{
  "n_layer": 9,
  "d_model": 256,
  "n_head": 4,
  "n_kv_head": 4,
  "head_dim": 64,
  "d_mlp": 512,
  "vocab_size": 8192,
  "activation": "squared_relu",
  "norm": "rmsnorm",
  "norm_place": "pre",
  "norm_eps": 1e-06,
  "positions": "rope",
  "rope_base": 22600.0,
  "rope_fraction": 0.75,
  "qk_norm": true,
  "attn_scale": 0.129,
  "bias": "none",
  "tie_embeddings": "early",
  "parallel_block": false,
  "extras": ["some layers without attention", "local attention windows", "exclusive self-attention", "value embeddings", "value residuals", "hashed n-gram embeddings", "a smear gate", "learned residual scales", "capped logits"],
  "init": "normal",
  "init_std_qkv": 0.0267,
  "init_std_o": 0.0267,
  "init_std_up": 0.0267,
  "init_std_down": 0.0,
  "optimizer": "adamw",
  "lr": 0.0013,
  "beta1": 0.95,
  "beta2": 0.99,
  "weight_decay": 0.06,
  "lr_head": 0.00971,
  "grad_clip": 1.0,
  "warmup_steps": 548,
  "schedule": "wsd",
  "decay_fraction": 0.81,
  "decay_shape": "linear",
  "final_lr_fraction": 0.0,
  "batch_tokens": [8192, 16384],
  "seq_len": 4096,
  "doc_mask": true,
  "train_tokens": 105600000,
  "steps": 9288,
  "dataset": "wikipedia_en"
}
Each number is 50 + 15 x the weight over its row's rms, rounded and kept within 0 to 99. Layers, rows and columns count from 0. The size before them is the row's rms in percent of the matrix's.

# q: layer 2 attention query, 256x256, rms 0.0862, rows 201-225, columns 0-63
# k: layer 2 attention key, 256x256, rms 0.0864, rows 201-224, columns 0-63
q201 120:36 25 31 71 55 57 59 64 26 57 54 53 67 46 61 46 62 60 53 40 57 69 56 41 83 46 51 65 48 43 63 64 86 45 30 66 28 70 42 60 43 50 58 44 63 31 60 58 46 14 59 45 38 56 40 68 56 51 45 42 70 44 75 71
k201 101:51 54 50 38 61 62 25 73 67 42 34 68 23 31 69 62 60 44 25 54 57 82 68 66 49 53 43 28 24 65 69 35 46 10 31 76 43 24 28 45 39 76 49 41 79 24 47 62 51 43 49 47 56 68 60 68 54 53 29 70 44 49 72 50
q202 117:12 47 41 67 27 42 67 24 49 56 89 61 26 57 33 28 51 60 48 45 64 43 63 33 37 17 53 48 65 46 69 47 54 46 55 47 57 59 64 34 50 53 61 58 32 65 47 31 36 67 38 48 64 34 52 17 45 46 48 28 39 52 20 56
k202 116:35 73 49 43 37 41 57 50 76 70 67 37 61 64 46 29 53 39 43 46 67 30 55 47 46 41 43 34 63 33 43 41 45 75 57 42 45 46 71 64 41 49 69 41 33 38 48 59 54 72 34 49 29 23 42 33 28 46 63 18 41 62 36 67
q203 133:61 49 43 42 62 86 41 67 47 32 08 74 28 54 59 68 74 35 32 55 57 59 83 41 54 65 36 73 30 45 56 61 47 56 57 43 51 48 35 44 66 42 51 72 71 47 30 45 59 67 46 65 65 54 32 62 59 43 41 82 65 54 41 42
k203 155:41 31 56 43 48 74 54 69 44 64 29 63 47 53 56 82 64 26 29 54 51 59 62 41 54 60 69 59 44 66 68 42 42 49 67 59 48 29 34 22 65 43 55 31 87 38 33 54 65 57 50 49 75 66 40 59 69 35 35 72 55 43 51 46
q204 117:43 46 47 48 67 65 58 60 43 34 47 79 10 44 45 51 59 71 50 54 74 74 61 53 55 50 54 52 48 56 43 41 63 26 51 35 66 47 56 50 87 67 36 38 36 45 20 42 58 59 66 51 64 63 35 59 51 56 28 39 48 65 12 71
k204 105:28 46 52 36 54 68 63 57 63 34 40 75 35 32 53 26 57 43 53 51 59 53 71 39 43 64 54 24 44 48 54 45 44 42 67 51 38 32 57 66 92 45 39 24 38 54 44 54 79 64 75 41 40 48 50 51 60 44 34 38 40 65 59 58
q205 113:57 46 40 45 56 53 46 34 69 25 80 42 59 32 38 31 58 61 87 43 31 63 74 44 36 48 41 53 70 50 42 27 39 37 27 27 55 56 54 51 76 82 38 41 34 73 50 49 35 64 44 62 40 80 81 52 57 49 21 51 34 55 13 38
k205 099:40 31 66 52 55 39 81 42 38 43 59 26 55 48 60 38 52 51 75 38 37 47 56 61 44 46 57 27 69 37 21 49 46 34 48 45 42 48 76 57 75 72 72 28 34 51 58 38 43 57 56 63 27 68 64 49 23 58 43 46 52 40 29 46
q206 109:51 64 35 34 39 41 59 64 53 59 28 70 33 70 65 35 41 52 44 46 54 46 39 71 60 46 44 48 57 35 56 30 70 56 32 47 43 75 54 69 31 36 36 59 41 27 17 71 49 48 49 45 67 47 53 43 33 49 61 57 78 43 47 60
k206 114:41 62 32 59 46 58 47 73 60 40 48 66 23 66 43 33 46 50 36 35 28 49 48 73 46 40 56 52 44 40 52 38 40 51 52 56 47 81 67 37 22 61 80 54 78 52 14 51 28 41 28 38 63 25 48 28 62 66 71 57 45 50 44 39
q207 098:77 53 56 36 43 76 63 46 19 28 58 66 28 42 56 53 63 31 36 35 49 68 71 65 47 37 54 26 45 31 44 82 37 59 73 56 73 63 65 44 49 67 56 76 56 78 38 39 34 77 60 70 53 31 65 61 35 57 52 40 46 49 31 62
k207 107:60 54 52 26 38 71 40 90 51 13 54 72 31 60 48 65 47 64 22 35 51 67 72 58 43 47 58 37 44 51 44 66 39 76 62 46 38 44 68 51 43 53 69 47 58 57 22 68 39 78 48 49 57 51 13 53 53 31 33 47 29 40 69 46
q208 109:62 74 32 38 15 56 45 48 28 42 45 45 66 55 78 53 44 38 39 46 75 40 54 79 58 43 69 49 71 26 51 58 50 58 65 53 33 74 65 47 23 72 68 60 42 64 69 50 26 69 52 54 62 13 47 35 41 61 50 53 37 49 47 46
k208 096:51 32 48 45 11 74 24 70 58 49 25 61 45 46 52 43 49 56 43 24 46 59 62 65 27 38 71 86 25 49 59 56 46 60 64 67 37 44 60 58 33 71 53 85 49 67 40 51 51 80 58 30 50 23 38 40 53 26 33 68 25 22 79 43
q209 101:59 52 44 47 63 74 51 42 60 74 55 28 44 38 64 69 50 53 77 56 26 45 94 39 37 49 43 49 27 50 48 45 60 59 50 59 11 66 49 54 47 38 46 38 50 60 57 72 36 62 64 52 53 57 60 31 36 29 63 69 63 45 47 37
k209 116:41 62 41 44 76 52 51 60 33 55 94 58 48 67 65 67 46 72 61 57 41 46 44 71 56 35 36 53 62 44 52 52 66 67 47 52 32 70 66 36 19 59 47 40 52 55 39 72 06 47 46 40 50 42 24 19 50 64 77 59 63 46 14 22
q210 096:91 68 51 02 43 53 70 60 64 39 36 69 48 80 44 59 40 49 38 62 34 63 55 70 43 66 32 39 54 24 53 56 46 47 59 62 58 56 45 38 60 38 38 49 44 42 41 68 57 52 66 61 45 46 68 57 50 52 73 43 58 53 58 61
k210 098:60 51 50 35 61 55 46 58 53 11 62 84 45 67 37 49 38 74 50 64 48 40 51 68 58 42 40 47 64 43 45 49 37 33 29 61 54 64 57 42 34 40 75 41 54 56 36 58 25 56 40 47 60 48 45 45 81 53 57 49 24 45 58 36
q211 101:36 50 61 43 66 66 38 69 56 29 41 41 22 27 59 60 65 80 55 46 49 58 76 72 08 57 30 49 40 50 51 26 37 46 58 26 65 53 45 73 78 57 42 19 37 66 56 52 28 50 60 61 36 51 50 75 41 49 33 49 51 58 40 48
k211 096:48 19 58 61 70 54 71 75 35 43 44 22 47 46 54 46 84 86 51 47 36 45 39 56 28 48 57 61 68 40 58 52 45 59 78 31 55 46 58 49 72 61 48 55 33 70 45 37 27 38 78 49 42 74 47 57 54 74 20 43 48 57 35 38
q212 095:92 62 41 17 67 47 59 49 72 23 37 86 43 79 46 53 62 62 16 61 28 73 63 29 36 52 38 47 45 34 64 58 54 46 31 60 63 34 43 34 72 63 56 62 59 22 18 66 48 48 43 58 20 53 53 54 38 41 55 41 63 53 49 66
k212 084:57 49 40 27 56 51 75 47 67 32 55 58 62 61 48 43 48 59 25 63 55 39 50 52 67 18 41 36 53 34 50 54 31 39 24 26 30 59 37 38 45 41 67 44 62 58 33 56 46 63 49 49 47 38 45 50 69 30 62 42 68 66 58 61
q213 111:54 70 32 42 74 45 61 44 70 68 28 63 37 42 65 47 29 45 54 83 29 56 27 64 40 54 72 39 70 41 19 54 51 49 63 53 23 21 67 54 61 50 45 31 63 20 35 48 29 61 76 24 39 34 66 34 30 45 41 32 48 53 47 70
k213 113:55 46 13 39 58 41 41 38 59 29 66 83 23 45 51 51 05 85 70 55 45 47 38 57 54 47 53 38 59 64 25 41 49 44 30 27 49 64 41 47 34 38 41 44 45 44 53 47 34 58 55 60 61 26 56 42 48 65 50 47 29 49 41 68
q214 109:39 50 53 58 08 55 11 53 24 42 72 53 64 54 45 24 52 38 66 48 40 66 40 40 55 61 64 35 27 60 40 44 31 41 32 41 55 63 61 30 50 66 47 56 49 65 58 28 34 41 47 60 53 48 48 76 37 60 16 57 41 34 69 53
k214 110:23 57 59 50 22 58 24 62 50 20 57 57 58 36 59 39 60 50 45 59 56 80 50 30 51 61 49 39 27 43 69 48 21 28 73 52 59 58 61 32 67 75 61 38 55 46 48 65 36 58 52 40 49 17 56 60 44 56 26 54 58 41 69 42
q215 097:73 55 45 33 48 59 62 59 66 41 47 49 58 49 67 41 80 75 51 61 56 53 68 45 60 39 40 53 32 55 47 14 62 54 14 61 39 75 47 34 39 64 57 16 59 38 65 99 53 35 51 55 65 50 51 49 39 49 52 44 76 63 53 65
k215 094:36 51 63 51 65 51 63 33 71 45 53 42 62 60 69 31 40 41 25 49 38 35 51 32 37 44 44 39 30 18 61 27 45 62 34 37 28 64 35 52 21 57 57 34 61 55 41 67 44 48 57 31 47 58 64 49 57 61 48 39 41 77 26 47
q216 121:34 39 06 71 74 50 44 63 72 84 28 51 37 33 46 67 50 58 67 64 46 69 53 49 50 48 71 53 65 53 55 69 68 41 74 39 18 42 43 53 41 44 48 33 51 49 56 42 67 41 43 38 37 49 47 27 52 20 67 54 42 37 38 90
k216 098:11 37 11 62 83 65 50 54 29 74 17 60 44 60 55 50 51 67 68 78 45 54 79 59 68 52 44 39 52 43 46 60 60 44 54 58 45 31 43 70 72 50 30 33 28 41 77 47 62 68 49 47 48 48 76 49 53 48 50 49 43 43 30 56
q217 105:46 34 07 57 87 45 50 63 75 61 25 35 38 61 36 58 45 63 52 47 47 59 69 39 52 30 60 36 65 61 33 47 70 25 56 47 21 37 35 55 41 58 37 37 46 38 36 50 50 87 55 29 63 48 55 41 58 40 61 38 53 39 18 69
k217 096:28 52 15 61 64 42 38 61 76 72 42 60 28 53 56 57 14 67 54 59 23 71 55 46 67 55 40 33 43 35 31 50 62 56 33 32 42 28 42 54 43 37 30 23 33 32 65 61 28 61 37 44 38 50 71 50 21 59 58 47 43 33 31 63
q218 102:49 53 90 37 19 49 61 28 47 53 50 51 57 70 31 55 26 41 58 50 36 46 39 56 34 48 24 40 41 57 33 14 79 60 50 55 43 49 61 19 38 43 25 52 30 55 39 40 50 54 54 45 54 60 79 68 52 64 53 23 41 45 63 31
k218 106:74 54 77 16 31 60 65 64 45 29 75 52 60 56 57 57 57 33 39 41 67 48 56 46 35 61 42 46 42 48 44 44 37 84 54 62 71 63 59 33 08 29 45 65 65 38 32 60 50 53 64 48 59 33 35 44 27 70 39 58 66 59 79 33
q219 107:62 38 42 35 42 25 86 52 46 17 71 62 62 65 45 45 63 68 63 43 78 52 34 67 52 43 00 45 23 40 33 33 43 61 29 58 52 65 54 33 27 20 45 46 60 49 50 52 37 66 68 61 66 54 40 36 18 90 58 44 64 60 55 31
k219 095:53 33 69 38 47 72 34 51 35 53 57 71 40 44 60 61 42 32 20 60 53 56 65 68 50 72 51 66 35 66 55 43 52 39 70 51 61 63 52 58 66 66 54 62 59 33 50 51 30 44 65 50 47 59 30 52 48 65 55 71 66 48 57 30
q220 116:58 40 99 26 44 43 51 39 46 30 69 55 58 56 55 66 58 42 39 30 46 32 24 62 42 64 47 66 46 37 78 48 64 42 29 70 80 74 62 55 17 38 55 62 47 71 56 53 39 22 63 57 48 67 42 56 74 69 60 52 70 28 44 22
k220 116:70 64 71 24 42 58 91 56 37 57 76 59 54 50 56 64 94 19 39 47 66 43 29 48 64 49 18 51 43 58 45 39 45 52 54 56 79 57 51 35 65 61 65 67 66 34 39 65 37 30 68 53 59 45 34 42 58 41 61 53 63 61 45 23
q221 116:52 51 35 63 47 57 73 67 43 50 44 61 48 53 77 63 74 40 49 49 75 41 50 58 68 63 44 76 32 51 86 41 64 48 40 44 41 53 25 71 47 21 46 51 68 41 63 57 66 30 53 35 51 61 27 55 62 29 46 65 61 48 58 53
k221 122:23 55 36 50 58 48 73 33 36 60 61 74 44 69 57 42 83 61 55 34 41 58 47 46 71 68 65 46 41 40 48 70 59 55 82 64 43 60 33 48 66 61 65 73 77 70 23 42 67 46 51 27 69 45 38 35 71 36 59 60 44 64 47 55
q222 109:58 41 63 62 48 70 42 61 20 60 49 46 62 44 63 70 53 44 49 29 67 46 72 44 62 66 66 79 58 65 72 70 56 31 55 61 55 78 30 60 29 42 49 82 70 49 49 63 69 49 67 54 50 72 35 83 55 48 47 68 59 29 80 33
k222 114:56 51 56 40 58 75 56 50 33 62 53 54 42 49 49 83 71 23 61 50 62 48 39 38 68 63 79 59 46 55 66 59 36 50 73 44 56 67 31 44 54 39 55 81 76 49 55 59 39 31 60 53 42 49 31 50 73 28 57 74 56 37 42 25
q223 109:94 81 51 06 64 40 47 52 80 37 18 48 85 46 59 64 33 58 26 45 44 54 46 48 38 63 56 50 36 40 37 41 31 46 36 42 47 41 59 60 55 45 30 44 35 55 48 74 61 65 57 46 55 51 45 55 50 55 22 60 64 54 57 28
k223 096:53 36 38 63 49 41 80 02 31 56 62 44 61 57 22 32 90 61 39 37 30 26 55 20 55 54 68 52 54 23 19 52 49 69 77 45 40 62 52 59 58 53 56 58 51 87 41 38 52 50 79 45 58 48 40 46 68 48 62 37 43 68 22 60
q224 103:89 66 36 26 65 58 48 54 75 40 30 58 38 59 40 47 52 45 48 51 57 60 76 39 47 44 49 58 41 67 34 43 45 43 48 51 41 54 43 46 58 29 41 66 52 60 15 61 61 76 38 62 60 56 41 59 50 37 30 72 56 46 49 42
k224 094:14 46 47 51 63 62 54 34 23 80 54 63 46 51 57 66 65 47 41 46 43 45 79 20 68 77 96 27 57 17 43 45 53 55 83 49 29 57 16 54 79 38 52 30 68 56 49 29 60 41 69 33 37 47 44 26 57 21 63 71 53 40 32 67
q225 116:16 50 45 69 47 36 81 24 52 72 84 41 36 52 19 34 41 46 61 55 28 37 22 44 52 33 52 40 50 68 53 28 47 44 53 43 63 43 56 41 76 45 60 25 48 61 31 45 29 45 41 41 52 57 51 37 72 38 61 19 44 57 45 68